config = dict(
    num_hidden_layers=16,
    hidden_size=128,
    num_attention_heads=4,
    num_key_value_heads=4,
    head_dim=32,
    intermediate_size=512,
    vocab_size=2883,
    hidden_act='relu',
    norm='layernorm',
    norm_place='pre',
    norm_eps=1e-06,
    positions='rope',
    rope_theta=10000.0,
    rope_fraction=1.0,
    qk_norm=False,
    attn_scale=0.177,
    bias='all',
    tie_word_embeddings=True,
    parallel_block=False,
    init='normal',
    init_std_qkv=0.0442,
    init_std_o=0.00783,
    init_std_up=0.0442,
    init_std_down=0.00783,
    optimizer='muon_variant',
    learning_rate=0.00351,
    beta1=0.9,
    weight_decay=0.013,
    lr_head=0.0106,
    warmup_steps=200,
    schedule='wsd',
    decay_fraction=0.664,
    decay_shape='linear',
    final_lr_fraction=0.05,
    batch_tokens=16384,
    max_seq_len=256,
    doc_mask=True,
    train_tokens=206600000,
    max_steps=12610,
    dataset='wikipedia_en',
)
Each number is 200 + 40 x the weight over its row's rms, rounded and kept within 0 to 999. Layers, rows and columns count from 0. The size before them is the row's rms in percent of the matrix's.

# down: layer 10 MLP down (transposed), 512x128, rms 0.206, rows 268-320, columns 0-63
# up: layer 10 MLP up, 512x128, rms 0.201, rows 269-320, columns 0-63
down268,090,154,186,203,147,226,167,177,193,229,127,233,141,148,127,148,200,217,196,202,217,262,238,163,149,252,167,171,205,275,167,192,279,221,213,203,180,177,266,182,123,229,240,160,218,77,245,187,241,244,202,133,211,189,200,210,178,171,241,188,292,251,197,207,241
up269,105,240,208,93,141,119,223,233,152,217,208,195,186,198,250,160,264,211,250,204,127,228,210,233,181,148,182,171,181,181,250,211,184,189,200,144,210,200,217,212,134,178,167,182,154,172,156,162,188,246,276,218,181,195,258,229,187,160,179,168,260,261,146,187,219
down269,105,214,239,246,140,234,218,206,180,168,220,227,176,262,182,212,259,153,195,143,205,270,205,186,232,176,168,183,207,135,246,201,195,161,253,197,220,157,207,204,190,225,153,220,181,258,199,230,218,216,239,184,233,226,272,207,200,126,236,166,192,220,124,229,250
up270,097,156,141,187,204,243,253,262,167,185,234,275,196,143,168,196,242,169,234,204,213,228,221,226,210,191,215,241,90,180,191,196,75,247,127,160,224,109,163,171,202,200,136,246,173,239,214,177,193,157,235,186,256,246,184,183,218,244,188,155,142,175,245,256,216
down270,107,167,139,177,292,236,216,100,184,179,138,259,193,219,154,144,170,218,247,250,257,163,202,202,192,188,245,166,187,180,200,142,169,232,259,289,211,220,214,184,235,207,164,240,153,201,202,225,221,191,184,185,160,183,277,239,198,211,270,214,226,185,235,191,158
up271,110,171,212,166,229,171,181,249,202,234,144,106,229,190,174,195,164,170,224,211,132,228,209,156,198,232,190,207,244,216,247,206,247,208,203,167,207,304,169,205,247,164,184,150,208,191,185,169,189,156,169,217,234,293,205,180,121,217,209,139,292,156,220,287,162
down271,099,189,138,147,162,195,208,200,189,266,213,83,161,156,152,197,211,149,265,187,123,169,203,205,137,208,224,167,182,210,133,178,177,242,211,247,140,153,219,190,173,192,231,230,216,211,230,270,162,243,250,214,155,197,229,202,242,222,176,208,253,249,252,204,258
up272,094,156,181,137,227,290,185,170,174,208,256,190,220,147,188,189,195,204,198,221,255,193,191,212,203,249,155,238,240,166,274,223,213,181,254,149,250,212,246,154,195,217,235,179,204,160,233,192,251,226,229,126,196,170,289,186,181,247,249,256,259,154,123,189,225
down272,102,194,226,178,204,233,229,193,168,155,185,176,189,214,214,187,181,229,259,236,270,192,187,145,57,183,318,272,174,236,211,152,232,216,272,221,111,193,232,219,187,209,265,164,201,138,252,230,180,122,209,172,234,196,185,121,144,248,190,243,206,196,111,221,173
up273,095,267,173,259,172,219,147,245,253,159,238,218,204,256,222,221,220,171,179,162,194,235,145,156,197,137,259,163,170,205,197,183,221,194,204,215,225,236,157,252,209,211,269,267,158,174,192,241,216,201,181,183,204,234,252,233,211,173,125,204,170,213,229,208,124
down273,088,239,163,201,194,214,150,220,171,182,151,152,131,224,253,170,116,204,185,223,223,214,208,234,206,225,142,224,175,180,166,144,179,142,173,174,176,153,212,207,208,239,248,152,213,209,195,167,192,210,140,232,215,127,156,128,258,147,184,139,190,177,126,155,168
up274,101,211,128,252,168,212,205,199,194,268,191,228,200,202,246,209,277,212,236,176,249,150,153,245,182,218,207,168,173,255,158,156,216,260,181,251,165,237,143,149,205,252,222,192,196,169,172,243,164,187,186,184,138,200,207,173,269,252,202,156,225,159,177,241,174
down274,105,239,110,295,234,140,227,260,188,197,233,254,286,225,247,177,196,172,241,207,226,167,179,249,219,198,201,192,153,227,221,149,217,189,269,281,224,237,174,285,189,194,147,194,251,155,202,121,165,167,215,253,282,215,141,192,201,197,224,214,227,186,90,142,252
up275,105,132,181,207,271,180,272,245,189,198,223,98,212,187,202,216,159,199,268,226,161,231,209,190,226,199,195,210,194,195,197,196,164,153,179,190,173,221,233,206,191,246,198,183,150,223,219,256,242,190,246,135,282,141,185,288,235,230,236,185,189,178,186,263,284
down275,116,255,171,182,223,192,240,244,195,172,226,194,200,233,136,237,251,168,210,224,233,169,161,192,238,205,175,150,164,163,170,344,150,204,133,246,164,190,253,190,201,238,195,230,175,165,240,112,205,144,161,161,253,194,187,229,237,185,275,189,228,245,193,239,242
up276,108,163,200,176,151,220,200,204,158,205,135,171,172,177,158,200,256,186,212,233,188,239,129,186,187,204,235,211,245,277,149,236,203,235,222,260,230,185,212,163,207,165,182,282,263,75,244,251,184,186,152,210,167,176,258,212,202,171,114,247,222,144,184,229,183
down276,107,235,163,196,210,134,163,234,195,170,176,162,243,171,269,202,223,183,265,240,196,170,183,126,239,250,159,213,188,117,227,172,179,283,221,155,248,183,166,256,240,171,204,153,202,164,187,182,233,161,225,297,202,203,185,314,155,221,216,178,207,279,190,207,193
up277,106,109,235,183,262,229,217,228,276,195,145,179,205,163,199,187,147,213,237,192,154,138,218,217,180,226,161,230,209,273,249,227,199,179,192,245,230,213,201,208,264,206,284,183,183,214,125,156,202,151,250,150,168,214,181,150,163,275,177,217,168,146,155,150,238
down277,103,174,219,200,303,155,278,190,200,206,113,206,168,211,223,224,186,154,211,196,224,231,163,228,131,216,87,193,178,225,204,217,275,165,231,230,202,185,114,253,202,229,173,200,256,214,137,189,203,216,154,249,176,232,228,197,198,221,221,245,183,199,203,265,164
up278,098,150,109,255,178,243,212,204,136,190,209,219,162,220,193,194,243,306,171,246,164,142,133,214,181,199,273,188,207,195,187,159,247,187,194,135,269,225,191,235,248,153,116,244,171,204,137,222,129,244,169,191,189,217,259,161,221,192,191,170,191,235,177,184,220
down278,097,199,213,190,304,246,202,182,231,229,275,122,178,162,218,208,191,269,141,181,175,196,150,136,228,162,206,247,182,192,241,257,212,223,164,191,178,132,211,247,203,174,212,128,201,168,190,181,239,187,252,210,250,176,166,245,152,201,210,169,157,181,207,252,221
up279,103,126,169,228,168,264,153,218,278,193,178,251,166,241,195,172,264,135,165,168,151,149,160,262,233,185,234,242,175,262,208,150,233,181,222,148,147,148,218,99,214,275,218,180,208,207,177,125,195,208,130,247,189,211,173,193,152,247,223,190,183,157,234,230,234
down279,087,158,239,195,219,241,168,221,209,156,221,223,262,289,152,271,95,176,258,254,170,216,269,188,246,231,208,220,171,187,150,216,171,215,152,186,235,184,177,216,175,85,151,170,209,271,181,223,216,243,222,209,162,185,278,259,162,174,197,198,268,213,175,251,198
up280,107,183,175,178,254,268,229,202,123,241,136,189,255,214,175,181,146,253,186,162,126,234,211,158,171,224,211,234,243,188,167,162,210,157,238,203,231,253,111,182,206,247,193,192,224,203,142,228,173,286,216,227,179,209,152,236,205,139,145,160,207,253,190,212,275
down280,097,176,181,218,141,217,169,171,240,274,245,239,241,192,198,173,241,251,217,148,146,225,188,211,155,183,101,162,249,215,209,181,124,226,184,122,243,174,172,198,169,182,228,261,145,229,196,252,163,200,283,209,164,151,191,178,228,187,199,113,198,164,190,119,296
up281,103,166,182,176,183,197,237,198,154,158,176,205,235,263,213,153,195,183,299,190,160,213,195,162,250,269,199,216,265,183,219,208,204,157,121,254,200,210,233,131,225,178,177,341,139,198,234,156,192,163,151,220,155,242,223,208,196,201,168,263,255,196,198,236,168
down281,108,158,177,179,226,255,231,245,112,191,210,154,169,195,200,167,223,213,228,178,182,224,171,159,191,241,251,229,277,194,139,125,165,134,152,281,172,229,175,256,230,258,247,180,215,181,201,198,182,204,175,209,170,245,243,215,243,230,254,141,229,186,225,177,246
up282,098,177,198,145,190,136,246,185,239,263,235,209,174,253,252,235,222,215,239,187,205,245,204,141,207,128,117,218,157,180,212,227,229,180,207,189,207,179,252,191,293,172,201,187,190,173,235,234,200,184,256,172,143,232,213,216,198,147,187,181,135,264,146,219,222
down282,100,210,247,186,267,229,239,206,229,193,216,128,188,169,251,169,233,236,228,277,227,142,250,86,227,175,276,235,258,167,203,173,208,226,240,156,250,231,255,151,175,284,174,108,205,190,156,180,198,181,200,230,194,170,183,171,233,217,188,211,173,264,255,235,224
up283,099,188,175,198,151,283,253,232,188,237,201,223,281,251,254,204,184,179,168,189,260,217,154,196,241,224,216,239,160,164,166,226,165,175,234,223,157,152,179,211,175,260,267,129,174,110,256,249,221,210,214,138,172,162,132,170,213,172,212,127,294,176,196,272,84
down283,101,210,178,200,167,162,177,299,174,227,164,269,240,154,191,118,200,146,215,131,146,216,326,222,180,202,233,222,270,215,241,219,191,203,231,186,157,224,277,257,192,242,184,175,198,249,238,158,190,134,200,183,203,203,275,175,137,199,182,235,205,178,125,142,235
up284,102,243,170,194,164,160,179,222,192,208,140,150,245,208,180,196,141,244,150,242,195,224,249,171,200,239,190,175,160,202,250,242,223,235,210,187,186,265,147,212,244,171,130,247,200,153,240,244,178,288,170,234,175,238,245,111,222,176,184,289,243,163,215,165,255
down284,105,236,227,219,164,217,159,183,187,105,181,231,135,194,194,216,164,223,231,186,167,224,245,227,209,194,275,184,139,199,159,275,145,177,177,232,157,191,187,145,134,200,223,225,230,195,174,230,214,206,252,226,137,257,214,169,225,142,174,201,234,243,237,252,139
up285,099,187,226,270,227,191,137,276,209,216,104,205,134,204,156,193,234,200,159,171,162,243,205,173,239,236,233,210,190,215,162,192,145,229,244,245,249,202,185,271,149,183,165,254,241,102,276,201,221,201,203,204,224,100,200,179,109,152,240,164,218,204,213,192,212
down285,097,262,202,283,234,198,204,156,108,260,232,188,198,175,149,241,150,134,180,178,222,172,206,237,195,213,273,136,238,200,208,236,181,188,196,226,213,251,210,216,179,240,289,184,226,266,237,202,89,272,207,202,258,206,158,188,151,146,175,215,246,250,165,126,170
up286,089,189,214,223,222,189,245,179,238,239,193,201,242,252,200,254,269,157,180,120,187,257,198,216,247,227,262,237,219,246,143,171,159,150,178,163,144,204,134,255,202,194,177,213,151,209,212,245,180,220,156,221,157,196,198,158,200,230,268,248,189,204,150,267,223
down286,080,219,250,172,268,230,191,228,170,130,132,250,131,177,153,193,223,145,124,218,207,234,156,209,174,183,116,159,153,211,182,229,272,232,198,258,235,258,248,144,225,227,165,144,223,261,222,189,214,143,258,198,212,190,176,227,205,206,233,124,195,176,256,211,232
up287,118,200,179,224,161,185,232,181,158,189,229,228,244,256,151,177,169,180,224,240,214,273,203,152,211,234,235,180,206,105,174,146,213,213,159,172,146,168,231,166,157,186,200,172,177,242,282,142,219,256,182,191,219,143,198,214,204,144,267,219,219,218,184,217,211
down287,124,194,181,172,168,151,167,294,184,267,201,205,130,164,160,177,197,186,224,130,196,149,225,212,176,175,188,276,246,189,184,85,160,183,192,185,186,149,145,265,240,222,155,147,113,182,174,240,238,175,299,226,237,240,204,145,222,144,224,232,209,161,126,251,163
up288,100,204,181,263,218,229,211,194,183,192,201,187,269,269,183,246,212,170,149,126,154,165,235,164,223,216,167,221,188,206,172,261,239,123,242,144,215,201,134,172,177,228,232,184,197,195,203,146,190,166,165,160,188,238,181,184,167,170,175,250,291,192,164,185,136
down288,104,322,155,173,266,173,186,239,160,223,172,202,162,169,197,172,168,164,177,214,218,213,191,217,139,287,195,204,141,159,275,204,127,239,235,213,254,141,239,211,194,180,181,172,233,221,236,220,231,218,165,206,256,191,209,144,201,235,298,168,251,226,157,198,210
up289,093,158,193,203,158,217,273,212,198,163,192,139,212,201,249,302,267,253,177,187,189,153,195,232,229,149,215,211,272,143,174,183,100,209,193,171,195,221,171,129,191,228,230,166,170,157,209,199,197,181,214,253,150,177,207,208,132,206,144,192,152,166,207,138,135
down289,089,225,136,118,183,214,238,176,221,201,213,242,157,156,171,140,158,197,236,195,167,226,238,224,195,234,196,140,123,259,184,161,206,142,188,227,199,264,178,221,210,225,292,210,245,204,240,216,253,200,278,192,197,196,142,209,166,180,193,249,277,215,160,206,217
up290,105,182,208,259,230,229,223,201,196,234,136,200,152,187,186,217,231,234,163,208,173,225,149,217,235,269,223,177,235,252,200,170,174,195,209,229,180,180,250,154,192,112,214,161,247,220,202,112,149,203,242,261,296,221,267,135,226,220,181,263,174,193,259,172,171
down290,106,217,182,201,193,201,243,218,241,238,175,185,198,287,175,173,308,135,147,122,242,169,177,185,219,265,224,121,151,186,168,155,167,221,225,167,207,144,202,216,213,168,193,220,201,187,170,232,163,174,226,217,233,279,245,149,223,271,205,274,227,188,220,270,179
up291,101,129,167,218,142,240,229,198,253,211,174,198,150,242,152,164,305,222,175,162,142,152,251,242,192,188,167,201,202,252,271,185,248,193,211,191,174,266,259,166,155,197,143,174,211,161,195,184,226,210,247,233,202,234,209,166,264,203,159,176,198,203,180,213,123
down291,102,223,244,248,215,193,228,194,187,178,228,219,205,119,239,188,160,200,253,194,249,133,236,227,179,212,246,148,255,234,148,194,222,250,239,180,185,229,196,141,182,250,226,83,208,255,205,247,200,196,173,180,233,169,189,235,172,288,136,172,201,160,227,248,234
up292,089,193,200,197,193,222,234,176,166,280,235,227,186,169,176,213,209,188,181,237,128,179,185,185,171,191,130,220,199,175,259,154,178,185,174,250,215,208,194,221,218,205,289,182,189,269,186,215,199,130,193,215,140,132,229,183,242,278,207,159,183,160,277,270,222
down292,089,184,221,192,135,224,162,143,234,192,198,219,168,243,166,225,252,190,233,251,168,239,160,273,202,166,190,201,211,267,200,168,227,245,203,154,218,248,109,185,228,193,145,82,201,210,144,190,191,224,166,200,240,254,235,224,117,191,137,152,237,244,173,178,188
up293,107,113,247,187,141,201,221,143,222,217,223,250,147,203,142,209,131,148,196,192,270,161,240,211,220,201,174,232,147,156,157,172,185,254,163,232,160,238,195,209,187,218,240,192,198,223,274,212,272,177,164,169,258,284,271,260,208,180,176,279,195,165,175,189,222
down293,106,213,195,236,177,245,240,194,155,240,213,161,192,134,208,201,177,206,275,221,185,288,216,188,187,96,226,198,223,215,243,149,217,180,126,217,194,266,144,207,139,227,182,217,190,211,225,233,229,272,179,228,195,237,218,204,244,159,121,230,192,176,176,147,253
up294,101,212,200,239,147,254,268,226,166,245,199,220,227,205,184,238,239,244,189,229,302,160,189,176,228,190,225,198,147,155,169,171,189,219,184,181,208,258,255,232,225,213,188,169,223,93,189,163,303,186,200,187,237,149,183,205,148,192,175,190,208,221,163,189,182
down294,099,206,160,137,195,186,122,187,246,261,184,168,122,142,238,215,133,245,231,252,118,243,279,215,233,173,159,222,198,225,165,172,138,186,176,216,176,185,234,185,203,163,230,162,162,256,240,226,190,245,276,121,250,206,225,235,164,142,234,152,245,196,178,236,227
up295,100,183,239,156,177,219,150,213,185,202,202,272,232,167,212,177,190,231,172,249,202,159,197,177,193,252,200,233,156,244,211,286,208,192,155,219,206,182,146,177,189,232,127,225,188,137,227,253,197,225,190,248,226,224,182,110,209,185,206,93,206,177,334,286,153
down295,102,240,195,212,184,159,216,236,167,147,189,182,224,202,240,178,153,228,185,199,154,284,138,216,154,256,216,234,194,225,193,161,243,194,195,166,213,260,163,175,213,181,193,241,170,204,214,134,192,173,209,187,235,141,160,180,217,231,208,157,154,190,152,236,139
up296,090,243,227,204,170,235,279,179,206,242,197,240,211,152,207,226,177,185,230,307,170,228,163,138,221,240,155,240,153,149,181,303,208,229,191,179,185,192,155,143,204,242,206,229,212,201,216,260,131,193,197,135,181,153,174,176,242,137,181,223,212,127,205,210,113
down296,079,111,270,266,227,192,135,225,236,154,191,170,123,174,258,165,245,220,207,154,188,186,87,222,234,215,139,139,191,214,223,214,213,230,225,248,248,219,190,213,235,161,90,135,215,201,158,186,193,193,222,199,142,242,194,145,132,195,188,148,229,181,209,250,222
up297,101,223,186,215,261,308,202,226,219,134,200,234,209,147,190,210,200,237,166,206,140,196,246,196,176,173,202,225,173,191,233,183,230,238,159,196,215,242,133,159,242,117,135,164,228,219,192,287,213,258,166,164,234,227,188,95,172,242,171,216,231,183,163,177,176
down297,107,90,263,169,132,149,227,117,183,156,157,235,193,224,168,178,250,196,183,253,228,200,155,201,230,190,187,165,226,176,172,271,292,227,123,178,211,208,279,238,194,161,251,212,206,153,239,152,146,208,172,217,205,107,209,200,201,174,253,222,95,181,200,225,133
up298,102,218,180,160,163,259,171,267,245,174,188,170,188,241,187,218,117,188,254,202,157,224,257,272,226,270,159,176,200,156,175,243,159,220,231,122,236,177,206,196,250,295,203,200,123,197,179,214,230,177,207,202,275,194,262,221,159,182,141,159,184,202,140,204,210
down298,106,180,183,214,206,215,162,183,267,199,286,197,267,234,148,239,180,218,162,241,226,172,251,195,201,217,189,210,259,142,210,226,254,184,173,172,191,180,165,212,157,202,270,220,142,230,236,154,147,210,269,198,267,153,166,193,121,150,241,150,239,235,220,132,202
up299,099,187,174,283,144,202,282,244,202,250,276,194,177,213,216,182,219,226,173,235,123,165,190,241,219,163,245,196,194,270,197,138,204,221,252,234,190,191,183,188,160,200,196,187,216,239,149,200,212,198,209,246,238,141,152,177,205,204,157,219,255,232,191,166,233
down299,098,238,238,191,142,196,194,177,194,151,225,117,160,244,148,212,184,220,150,252,237,264,154,217,253,197,228,135,191,257,229,199,182,208,171,173,251,214,155,222,135,235,318,190,183,141,190,205,198,176,173,281,231,261,287,220,196,166,221,197,147,185,187,171,265
up300,097,162,210,232,202,166,197,251,188,209,218,213,224,163,200,205,182,255,153,155,196,232,209,132,228,252,281,259,219,223,171,196,213,182,200,199,255,172,150,111,116,92,190,143,214,239,172,144,191,190,233,247,214,240,232,280,198,198,177,229,170,157,192,130,207
down300,097,222,180,145,236,190,228,177,228,265,121,292,186,191,230,219,226,190,276,141,189,211,276,247,245,230,100,160,199,192,232,253,231,149,252,215,186,160,238,202,147,227,162,240,196,130,209,71,162,193,231,183,125,161,210,202,143,203,146,282,202,184,186,264,206
up301,106,237,161,171,265,187,192,225,215,199,191,197,256,181,219,167,216,102,133,151,167,129,252,172,153,222,248,212,191,219,139,210,205,165,182,266,198,136,217,152,199,207,237,172,146,250,200,247,197,145,237,211,244,174,166,205,223,200,185,181,219,243,216,213,234
down301,106,287,213,252,187,222,153,132,130,219,238,110,194,245,187,149,142,187,186,177,182,157,225,222,234,215,181,255,260,205,191,187,207,212,135,260,144,242,251,182,234,174,209,198,177,240,188,182,263,284,194,206,239,192,138,221,177,219,215,257,194,179,168,145,224
up302,105,194,190,222,158,271,149,268,254,253,187,164,193,130,218,167,239,165,198,225,207,210,197,219,170,195,201,168,205,197,251,230,172,218,255,170,183,238,172,178,176,285,159,250,226,192,220,195,180,140,238,81,147,199,218,165,233,208,184,164,282,211,137,205,177
down302,115,227,159,153,240,193,230,252,222,186,212,141,188,118,203,137,257,230,276,220,197,192,214,232,254,160,273,192,179,230,232,257,181,200,226,121,205,178,184,213,233,238,181,189,261,206,165,265,151,181,213,142,188,233,166,165,158,180,224,214,236,190,157,171,206
up303,099,205,159,199,165,145,132,190,216,229,217,210,255,128,186,218,109,210,203,213,179,202,236,217,188,162,257,161,134,165,241,202,195,139,163,263,157,153,288,210,155,230,209,143,173,236,208,221,245,204,227,188,237,184,207,189,180,145,163,165,125,241,180,189,200
down303,100,158,259,172,214,185,205,260,139,165,286,248,193,139,203,191,194,184,177,202,218,151,255,271,258,235,256,235,163,161,176,271,216,162,213,226,266,216,180,119,197,231,163,230,158,202,212,215,213,100,194,195,152,237,202,186,203,177,191,180,272,197,152,179,254
up304,090,106,163,170,154,130,246,215,271,197,167,246,188,158,169,140,215,175,249,165,118,199,267,161,167,204,226,176,157,215,151,189,224,179,255,167,232,202,228,98,157,232,222,253,320,187,239,200,209,274,199,209,240,224,229,177,175,161,137,213,154,184,152,193,209
down304,095,255,216,278,211,167,240,149,223,253,268,180,219,180,196,143,147,175,177,192,240,289,173,228,224,202,204,229,220,200,164,186,186,194,130,223,140,212,264,195,275,209,251,169,201,236,194,255,248,198,177,240,166,307,141,219,224,209,187,234,200,271,271,211,158
up305,098,191,219,178,176,156,241,259,197,148,285,229,148,244,235,158,256,194,118,263,148,120,210,175,215,127,235,218,196,182,188,237,255,155,190,190,262,200,235,167,202,288,185,173,164,199,200,201,217,161,252,172,228,140,102,258,96,187,175,192,239,229,171,157,217
down305,093,223,177,168,208,146,216,115,227,164,220,210,148,192,197,170,225,196,220,197,189,187,181,184,209,151,128,219,166,180,184,172,144,207,142,261,240,276,196,238,213,179,175,226,303,208,153,241,188,101,119,226,220,233,201,227,157,179,209,214,270,180,196,161,157
up306,101,207,199,230,162,218,249,218,199,158,137,230,216,143,236,234,173,160,224,133,225,257,234,93,194,175,197,219,209,243,184,242,164,219,174,218,232,145,218,211,110,272,123,234,119,238,183,251,210,202,198,202,225,170,154,217,274,143,204,158,190,111,275,226,169
down306,107,184,222,214,214,175,196,238,174,207,192,201,236,197,186,233,217,294,156,242,118,217,207,139,131,211,238,247,232,198,276,155,126,164,120,234,192,298,190,156,152,244,231,271,153,241,256,184,186,209,164,201,176,242,170,183,228,163,211,210,170,257,197,192,220
up307,105,169,203,133,190,141,209,226,225,269,175,171,266,156,200,238,120,179,224,146,162,210,284,222,180,166,211,238,214,229,181,209,160,202,203,243,253,238,240,194,193,236,194,276,111,214,164,206,212,191,197,233,245,170,203,244,272,230,236,200,221,211,134,215,257
down307,115,252,131,143,203,206,185,156,175,226,137,293,192,196,195,172,146,217,214,268,196,160,246,220,135,216,214,189,233,272,216,229,227,233,243,198,156,185,186,244,194,155,258,161,204,214,225,174,231,196,161,243,113,239,204,273,132,197,142,203,206,181,196,166,122
up308,106,163,192,193,179,288,231,250,151,212,247,149,199,184,130,152,230,212,270,210,227,215,190,231,148,277,171,247,188,165,268,192,174,135,193,150,246,174,160,73,259,193,172,181,190,209,212,203,174,204,158,170,252,141,167,276,236,234,116,212,169,165,208,207,225
down308,114,172,192,183,247,207,235,197,189,254,207,144,201,183,203,177,167,179,151,173,227,270,163,148,250,194,137,127,157,205,168,157,214,213,212,156,211,247,200,166,175,255,219,111,240,290,211,186,216,212,233,170,100,151,167,153,239,252,248,202,184,207,178,257,154
up309,095,162,220,184,233,229,176,176,235,176,185,216,297,174,229,165,211,210,192,187,180,255,117,167,317,257,166,243,210,201,199,232,139,172,218,196,117,223,198,139,171,238,214,188,232,205,161,187,194,165,229,178,197,109,154,234,210,184,236,124,180,176,176,249,247
down309,101,225,224,229,183,219,231,186,177,184,186,197,133,223,163,232,236,183,186,229,145,238,224,126,97,243,222,186,150,186,146,259,129,231,135,228,237,165,131,290,222,165,243,215,254,218,240,248,218,182,167,186,185,268,217,185,230,229,174,189,187,194,207,260,237
up310,092,222,185,174,214,178,207,290,157,207,236,185,222,224,159,172,197,188,185,209,251,166,171,237,220,233,143,176,161,234,209,243,180,196,236,204,235,251,191,183,185,230,134,170,128,217,214,167,276,146,238,205,174,267,151,208,117,178,322,245,159,122,196,230,229
down310,097,198,226,236,222,175,191,123,211,182,227,198,142,183,179,189,165,231,188,173,249,334,209,259,143,163,219,196,181,262,214,193,205,154,117,222,231,164,259,202,123,212,184,202,249,196,156,189,235,206,170,238,196,203,242,214,182,205,106,249,209,123,193,180,252
up311,105,184,173,234,256,261,245,214,142,261,265,178,258,298,149,217,204,189,208,198,163,136,166,164,189,184,158,151,204,211,143,175,178,183,212,203,129,247,137,238,211,201,250,219,203,175,223,194,207,120,211,181,211,159,176,96,224,206,138,146,170,248,237,224,233
down311,117,258,218,130,209,226,210,179,252,195,164,232,170,150,211,193,231,217,244,234,275,254,170,210,166,144,155,274,236,200,246,217,169,240,188,221,186,167,215,199,209,234,158,152,219,197,253,250,181,168,191,197,155,110,252,204,239,169,242,226,187,196,210,249,257
up312,089,207,186,204,142,201,164,210,281,221,183,198,235,183,234,162,158,210,159,194,258,171,225,157,225,168,173,109,160,245,129,136,191,212,223,172,146,152,189,228,189,210,184,221,250,227,223,260,271,265,187,210,231,165,176,222,225,306,182,195,209,194,227,194,93
down312,091,216,174,157,180,206,170,226,105,189,220,236,225,224,193,190,203,248,189,227,193,124,232,224,168,126,235,123,199,196,173,217,205,213,167,161,185,256,172,182,80,260,242,170,214,157,183,212,215,229,163,229,175,187,230,228,190,186,225,186,230,241,158,218,231
up313,097,152,169,176,268,151,256,242,214,243,258,146,233,177,252,123,208,228,305,188,194,210,199,216,174,246,180,199,164,158,166,180,176,193,212,219,201,219,228,258,198,244,214,227,136,176,220,208,109,166,237,164,237,158,195,198,160,180,236,224,214,147,190,150,194
down313,089,236,216,247,200,296,131,215,212,186,191,267,233,196,170,187,182,161,206,165,185,267,158,131,160,209,203,197,243,157,214,113,257,203,169,227,200,224,133,138,157,219,266,140,220,194,244,184,249,177,272,165,212,170,195,284,227,231,255,192,116,197,145,182,202
up314,104,201,108,143,287,242,298,221,201,253,157,263,200,307,225,194,232,154,233,220,198,160,227,193,205,212,176,195,196,158,180,251,176,178,182,171,143,209,187,120,199,167,167,185,203,178,155,177,268,223,159,177,238,223,132,227,227,248,257,166,183,204,221,213,197
down314,103,238,175,191,235,230,260,217,276,210,204,151,188,261,220,192,240,264,154,216,214,201,195,158,226,201,146,165,212,147,132,205,179,153,226,171,209,220,177,209,254,190,196,220,249,167,170,215,203,246,222,117,222,173,254,185,159,190,204,220,139,116,264,208,229
up315,098,180,216,250,182,173,135,195,195,219,195,228,202,139,216,204,86,160,208,291,164,145,256,251,134,218,174,191,174,221,237,202,184,174,185,229,183,139,230,221,276,234,167,162,179,159,240,201,235,273,288,208,252,246,238,232,209,167,199,218,190,110,223,178,167
down315,094,197,182,169,233,202,151,210,150,219,131,252,193,181,230,158,148,207,138,276,174,195,230,224,174,184,218,235,211,123,228,111,187,279,228,150,211,182,234,211,253,198,217,143,217,298,158,154,229,195,253,138,190,177,255,269,129,202,143,165,231,157,215,204,240
up316,096,178,214,200,203,142,243,173,143,211,138,219,159,197,212,197,180,273,194,198,218,133,266,190,258,201,173,94,187,163,222,251,210,146,181,203,194,170,250,205,203,254,233,172,206,261,143,102,157,151,176,241,210,139,217,198,231,148,250,225,219,93,171,224,191
down316,099,196,210,180,218,263,222,149,206,156,203,203,182,218,201,221,223,210,191,220,268,213,165,194,136,204,252,179,174,194,257,210,209,183,210,206,171,169,170,276,191,217,277,176,212,176,188,240,118,184,144,217,122,245,152,167,215,223,193,210,195,212,251,154,199
up317,110,247,190,220,205,214,72,197,255,184,180,154,201,212,163,209,273,202,257,210,217,141,225,186,199,218,229,253,226,205,192,250,180,195,159,195,90,233,210,151,217,173,193,169,231,176,148,170,131,245,183,121,259,224,223,247,111,198,195,138,164,226,166,241,210
down317,112,200,217,163,149,215,193,139,249,162,203,165,216,123,271,225,193,206,209,180,165,234,156,233,150,172,228,245,187,165,238,220,129,217,158,130,150,180,110,172,188,180,207,277,177,163,241,168,196,213,185,134,195,214,198,169,174,182,230,245,226,187,138,270,234
up318,095,153,129,217,210,235,149,227,199,197,162,188,140,198,250,137,177,194,158,160,231,176,222,133,224,171,195,151,235,214,142,203,259,232,204,179,231,232,193,183,210,189,223,200,202,231,191,90,167,196,198,214,267,247,189,228,181,171,144,193,199,260,230,236,143
down318,099,323,285,245,203,187,222,222,210,148,172,240,234,142,212,204,181,175,228,209,228,102,202,274,204,161,206,188,185,195,240,210,180,140,168,200,149,181,205,216,140,187,155,283,207,211,123,186,245,186,230,212,146,184,127,192,204,237,224,240,225,177,252,198,224
up319,102,215,198,192,263,270,215,223,142,201,194,166,165,197,184,134,235,220,162,257,121,155,160,179,185,187,220,173,259,203,158,170,177,211,151,149,221,211,241,206,189,275,206,168,168,158,218,250,212,133,186,190,245,199,137,184,196,211,250,158,215,209,204,131,202
down319,102,216,191,192,190,237,234,167,256,194,203,168,223,242,140,224,238,159,259,230,216,237,184,175,200,274,145,243,207,236,245,96,272,126,247,266,189,188,215,185,225,151,251,160,194,247,210,203,163,227,238,203,203,127,185,234,147,214,141,167,257,168,176,253,203
up320,112,191,205,210,210,257,170,196,169,225,126,242,203,231,154,191,242,182,242,175,154,282,312,176,254,173,218,198,240,220,248,224,140,161,212,201,229,257,208,208,209,175,180,173,229,153,249,208,148,178,231,141,180,132,228,162,183,187,208,222,163,261,241,221,169
down320,121,224,120,176,263,149,194,259,168,201,237,197,227,197,279,209,180,199,103,199,201,146,248,196,172,239,163,231,222,219,173,152,216,177,189,172,237,227,194,230,194,134,194,237,260,154,221,277,209,191,150,199,213,268,272,215,141,189,172,270,253,246,117,227,178